config.yaml
head_dim: 64
attn_scale: 0.125
init_std_o: 0.0
Each number is 128 + 24 x the weight over the matrix's rms, rounded and kept within 0 to 255. Layers, rows and columns count from 0. Numbers have three digits each.

# down: layer 2 MLP down (transposed), 1600x320, rms 0.0964, rows 278-324, columns 64-127
# up: layer 2 MLP up, 1600x320, rms 0.103, rows 279-324, columns 64-127
down278:119142163133066123175114171142160152143139167148164150125116150113168117102110154125170112093140144151190104123118136085120142143120143114106168108122162136148073111128146118173075158161125142
up279:150135117105128162128106152122116102110107096113141077100141124122113126116134118114132141097137104135101110098137122112105172103059118170134117124096157123089122118110078170167119132142119141
down279:133110136131157138097089136092110144146084164126114132101142171113118122146152143149136142152130123079163142080114121109107079188123126150136101142123093109144145122152129124114130113138111115
up280:117090130176102122104156122084107157087156136148109158177136126162153099115179107176153091163099105127151159139147166119114139116144172178129062139122133098137143137153117082132136097123120124
down280:102167133110114148116145161115147102144151128138151156125143158129124134058076171123101145152167123147124120114111147159127160166149146134134169136158130113155164099097141133128096139078155132
up281:089149125167146148118163134136147117189104153145128153158118118151130161137187110142158148118111069158156104150128098082113085087102122124112055131139136162081122116127123118119174088131194118
down281:127099127092124098151124113138142175175138160138149099129122117109119109107129132167077149110124109121133138110140114124118137100098098185121121133143112084121162112107109163137128111144137105
up282:108129116114122151095121145117121132083119140114114151129140122115115122150167136120096107134127091154094140153128148158129099153138144104143135145148158080128129173150164083098124122100159134
down282:127151120138078154152133165114175120154134168150166145086107140123106088091103148147111102150110111094131137110134104109119131117096118194076092148116120139138133120153154110111113157143138090
up283:131102139154110138129136162147164088151160136131128142161134094121167145111145134132126120102161151138157150137138121106150125052163116114124120111137142139136136114127147155097121135120124142
down283:119138157114112135175114155105128144125105136112128129113131137128152138142123150112145107171121103141136149106138117139129118125128091124153135135103106118124177123170142169102143124158151095
up284:114094137109146162099132132137143066142130131117147135145145167119118168110097105160142138156107115112150108101158103140151121114145134146142142138127131114149148129118131125142115156129111145
down284:125127161079107102144099132145126146108150100150148137122096135168127132136143145163114103143106134095149065155111125109099125145121145105113103133121123142121121131129118089119115132135127066
up285:150122118118105127121114140144131137118167137148156133128134138131152106121127171158142124110095074125135132093172163141091107171171192171121145153145147132172130102169103134084161112134120165
down285:157145151133150181100101090118111132126092118104134118150135135101114121139106169162102159187092113112115116135095127120156143156113105129146100126086107160114120145082169101121122142146106119
up286:134095111133113127148151125115094106113119130091172107124142109178120137177128111102126114132133150109170150134121142101158105115147111142150138143146112130138116143138075105128085107139129139
down286:125144153116116139125089111115168142133107120161139110105151144107127158111094128148106120154127130169137137124135135141118187131133137113118132121128123126134136110118158163153138161121138155
up287:121116125116124125115127116111145105138151137134149125149125115119131162115151126178117129090102091105082074141116103161103135157149134171122151121084122115127113137126120131129106139114089126
down287:124094129128137143148154126180118109144112116141084125116110135124110149153149164103121111179140143137158195116129155153163131129150105073135088140150168088121146111157122107140119112125143143
up288:135152101116187101147128133154116154126101124189109133147164136067133112124090148138135137106125126178150159133104111111127175173117129111137080132126119129138171119162105157101118118080110115
down288:164098118141121150140167179127082165165129123144132136083083095164108113190146111145114126154116144103114113113159163152142111129106151147139145122128126162170127133125124115138094097164133146
up289:134136136092115157128170118150074122113126161094078120078112125120159149171117134139170124099114157107099105129126106148125115167110152150149124123136140175070158088142125101087178132150087141
down289:179132130152155086158164098165158151129105132148138128143103123114133192123080162119125125129138104118113129162143150144144124146119108134117065122151131102137120098058141106142134130104154112
up290:166133132121126085115157139137088095190147112075157157092120149176142135115137147117128167143105099135148154127108092123096135147130160122128107165170147144109101105144129166128149125087145159
down290:113114160101159133132146144102125091084115105119119119128136153078119098152128099127135150127136098155113097099117144130121103123098161151146126124108121116148124113133144127124125131166139128
up291:148146153119105113121164123108126119099115124080138120127132141123098174113134104122122095126129136136157104101121133135118125110150153126176115171115164134121072143124086146131134130131138139
down291:117113113120136125149111153151122149150133129133132124110110104113131110133132164138140146103098132144127146140144142158115124134129123133122136107103107135149128070149133101165127142135131119
up292:186173108112162144135137126123094170123120164101138109107132156140166136048157164118143091093131170139102107136142140136119160180109123149101104153126127127101124162160128164163120140114170080
down292:112120089094119097146072124111062154164129122124094140123112113105146141155157122182144081158173109126163070138139145111121139119124117133120149115116123146112201154118185108127148133113119148
up293:125141099147096124135166085133072169114163155078090131112159154168161087098146114128129106085126157139134177132120143136098123087169157108093138140121076098115131116071129133106167118064151102
down293:140179162126134146125183139111165148091148079128102097133108126141130141113119084132131111109077168088083128136127142139124129153137152114109118151120107095162121088187139147122121155126159112
up294:127113128139126148090135114120126111178081165100133122146154090114153090143154162129173087127112065090161147104114118167112154099126145106140108115122142120131179117134135144086108106177114110
down294:085169125093127113107140131115125159144117109116157148134114103096079098119166146125097145129140117164126087091096127123177130146130101136149149117155128113127134089157133136114114099104128137
up295:124099145153131140120162098118083196140081143151112110086140143144153132119142159166175113113105117126139128181113131152126101114119129118128157121115131124119101111125073148134137127118124099
down295:145103139134151128123098137112129111127142119143132109153135127095134105110098148122069132126148126109115123138119113135074118125091103127136109106123142111149127117105181121124097154164127111
up296:136121119151146132105139111130133131132108167121132162118152130152137110162132115110135157110118148131105130141124107109126143157101120133139160097099148097146100111102149177172125106141142113
down296:142105107154146173111174160115119138149136086121120105149143141121096116140110165139170084152137117112158138152158166141134114103126134148144139162144125151116126102158096115112136102151077138
up297:061133112110133153133096125139132094117156107088122101123119126173132121137131160130111152146123131147138152134158089118096122129119139199135136195088118167127113142133139119132133107100121097
down297:146132182142143186129132136145109184131126137130104132126115134119119181162140130114099103075131143106109121155118119141167140089159131105131140075156121113099157124166143144141114151143117157
up298:106167153098116112135112144065114100129139166150110127154157147115156091185163142097143102149153134141142141142088141146120156126116134148109132131127117147136127160138129122140153084152086102
down298:109156142143128096176125164093136117105126137131134160106156111099134172164107110121104084110136117147108143120102097105155083096091135101143149074149102141114125151116133100179106119122123156
up299:095080109120100129134123121153129099120171121106146168130155151116122083138138109114131093143119142108116140136123131143152132151155121164123124109154092134163138179149147125123127129133124080
down299:142112143121110169100172144163109132141144127122131096129129147127138133123093144156136125132134173145156095152117108091121120147136160114116113133104131166115136093168110123164134121131124088
up300:122139088120138151149144103133130126120096119107141077138135140119149133131162113119137146083142141132149129138107076147183152131139159173095120079091146095124158081164107074172106175104143174
down300:136094167127129132120130189111158129076133102155107162148154127106149089093101136139165145193099130102131131112094131137103099155138108081146181121147133124170139109109117172104123110159145132
up301:122166145159147143136130098104124147108125113138156128137138119107167152163121114133177122141102143121150110163075122144097153136145116140154126101126126143119144106110128110131162103143105157
down301:134122088102111069114125144109124120121133145095164170136139135113128138118132145099137146122166116160113127131156155135106118141115134127152109141132099114107155093096121114139119131130123122
up302:086104139113098126173129121107163167162144086159116195109106112101122153135164122121118146135083140126086153163166106144064100107112118164138122138094148118148114143137108103150140105161111135
down302:170180111152137136162147079124134114127086134111150159136120118169113143166152149127101137160106149111134181090144109097169164162069114092127133141102111142113139099128164131117122126138162134
up303:086107106131156137110130112120128148145127092112146114161106160121126156114140105114119105092114158117169164142139123116137118096130123111125162136132094137083113160160144112160143129106122106
down303:115119121156145101138120164151149103108144130143129136147132127117081098101133215103112098142079161136109097139141110140156125106138067125115141103111114153136122133133103112134130139132066153
up304:122123125175126113138101113164107097107084144165145134100096172151120128095157118142143107154172151138121116162176128117130137147161167138097133146098145104150141094145111121160147135141122146
down304:110124130080139068132150165115131153158159108154144107141113129149157155171139165161110128121110077109117116125108130122156142113143158109112147157123124112150158167137090128116104129105148178
up305:107162133159129095123158161145158138128147138158147137143105136098146156117161137118107123122100115132137079107112132131081118109123152098122099120139130114166117139110145120117134104156134129
down305:109125134110114092084112090139078127148103125089123095158123103125095133147126117110134175149158144095122118141117115146109119138101126123120166121129141088127108119093128112121092063129108095
up306:126067166180142118120096141127112090102151137137118103088114123124075110130139085137136147127121145111092109115160076112133119126148136138154126110103136103100110127156091112105147149167144121
down306:178108128143173125139101134156111120139137127111126146155125128120140137163123116119113124095113103095069139165117113136123107091124109125103127140180079153141163145106120061149140134135153149
up307:112123142107110140083124127113146126097107119102136155128093117155073136130128132101112150076093102125157151131161103099133125181103089138152118150147135114120146125136122129140154116132117127
down307:135102086100118148141098128109164113132131134103109123095163109124164148087122120107121132154121116076102084104094158108136171132138125129130160108179141144146138135149143132134125139131161112
up308:116122118102136105085175130129151132128140144137152122126155100137142088095126105169131094135105123139106121143154107123101161115137138111160111138131156108060086131099068170094153143129140131
down308:100088164173107146087113121132144102129141152099163144130098137126138053113129127120160151131125067112138116093121134093156110163093116116130162116147133097114141169208073146087097115141153092
up309:165154086131116147156119110141119129128094111081117152127129113136072149111138100113132109099128132132116140151147128092081192114142098142147104096122103136134127159127113129126116098100128138
down309:156088142164114134136133144088150125104109140154111155152124111143154115124137099138119117115135121131166158102123133140119093140127150140101137127138101176120128101123120139057125149162130087
up310:131126091083135148181118137116152118182162120124136100125107092124108082186120106116143164164107166195208137108126135119139078149152162116147104118056125133098127103146085130184142147122086188
down310:136126140132120097102133112120086119065144146126131068139134110121122103098123159124134086119145130093127133192195155088115158128138152153127171103121133140148091201157110094159126143137165127
up311:078141121148110150120106101156119141133137094112137135116101092110126146137129130099125126157111118113134111116129150116157132125119119163117115086118092095095088162098136120106149129106118143
down311:123127176118130144177114106090122156168140111111091140144117105105151157150146127094135114108124154129121151099128147159132126132137192136141117133087086134214120145091110115096137160150118134
up312:134140109118110125115121154077093118120134142112102099149130124163075108153132131105134128126138117107182067145089151169078115129138130129166182119100171138141138121149136144119096174134127133
down312:087173116136151120154162147116122118100108102108132136160102144155136113115117104118130110045160109124140112113096136127169162134109121149151112076125134085091102130093134126080132098137145143
up313:158118112143129129158134116130097168116137134136113096136095114127060159153134118121152117147121153133130158100117144120100103128110097124135121147164165119143159117132109158117112129124104136
down313:120116097107109148094114129115105166094180115141159130145083138120144102087150112061106096142120126116163126121139167066118155101123142162151141116124134155175097093116135106126124155144083155
up314:129084092110132117157144109109125119104113114126170157133171118173143123151125121065104131114105103131111150132098152102116118120128163144086133112153165123086138149100089114155127115103182116
down314:164144127153119150131100169132141096177178118142161142106136150148227164109117107147162098130124146099163160139102123077098093098132157134085108095145140206089087117155140129155111131107170111
up315:101102113131114096065121137105146136127122146103150153170136184111154123125135157151123087148152178152152134143139131113129128109098119195128108132086122154098087093109092150148141139134133101
down315:090110142169087133176099150125124132127135160141142143138101155087124124123143146102113144083171195095121152109131149107125103129133136153082107122138113136126110142070067116116174106099105131
up316:099119130136129134127112148117118125192110143143108135109134116115076114093108151153086118090136108118154166123169087129125098103164129106133093121126097121150105114113159103142121145122131131
down316:081153149159150129144116132121124142080150139123127136155092107151149125137158171131106136127137120174093096157096175121144114082122116112147113115140133147140147087127095114100115140103126159
up317:126126120164180141139115131141100169122105117116126089158129148131153160166106115139091134110126169110105150186111093166107108158103153118180140116136152115109150100101139156091129116106116139
down317:140103074138089098140112146109144123125103135110098171152094131097130138125132127137154128171108127140118117090162149117152160131134111140074101133114118102151148148134130109108115133159177158
up318:120103127107125125141135097111095104106139121141117125154133119101098084110142191130150130099137118148105101136112123105121133133148073182116137106129146153077159138103147121118125103148110119
down318:085162093111083103170094106114164120147147142152111110141181135118191147139136072154113116069123146128091163073123087097166130134125145104176135110123144137125145154098134093121117122127156132
up319:071138165131094130147120144089142133139151175097146149094136096157142119121123134126096126116153155175146123110119149165100176124151095107156143119148097123154148119128116081160142082109137097
down319:143134136092152119139140120143118138152138127149140101110155109103166194155131115077152055116170167103109169165140124128083131156157165118174133084130118127098119104129155091135074121159085123
up320:177112115116120136101176197120088143146122132094152151138120112127135149122148112146125085139092116090146120120140134096098145135121143125122155091146138135132109132133115154125112131141092134
down320:126121127173139165135121103105154100116105163162127146109124120109178147105137154147144138157156112116128101129159107100094151175132114117162152125153136140157108155135106101169090154131171158
up321:123133117119099143083158119135150149091136104129125130123183121087164139130136140121125125155107126136148142163138119151150138118126153108103158113080126181106119132094137142173129111139137147
down321:130118110117163096126098121157110139104100156121113108144113146127132126143163093171131092153120178150178175154114128166137108163111097123136120128131150136152156131145088114135121143145172106
up322:110149111138125137170121144153140142122093127141129147141123111104124096122117136130150154094125150152065124150146120127139152154157159153126135145176118134138113145156084165134108121092135094
down322:111168123108134097148134104142144171117164154117145145139130109131119133144066098143196133112162126155132122122141094154146137093155107129159122086166135163134095102129148104131164096129105138
up323:102177164114131118111174151180095140152107133143111128129137133114130121140110092157162141153152116168096110150124078152143155110128132116142170156123130131084126148148101111137153150165132156
down323:118178123077188170144171129122122143107096112117120099153101105089146080124120104151081115143113113119099137098103191091139109088132112125106125193116117145150113145147102108141131111127105101
up324:096123095130108102136125137121126127151114132142116105162106144124146152131110140121129114124125161128092165165175123143085121103134135115134140146106167158192088129143145175141080169113102162
down324:128113146094148185175099100139115149111112065097140137115138131135160133102115109127121145130164082122120122137119159145115106152165114159144092177111114115134094111123122161148130146085095148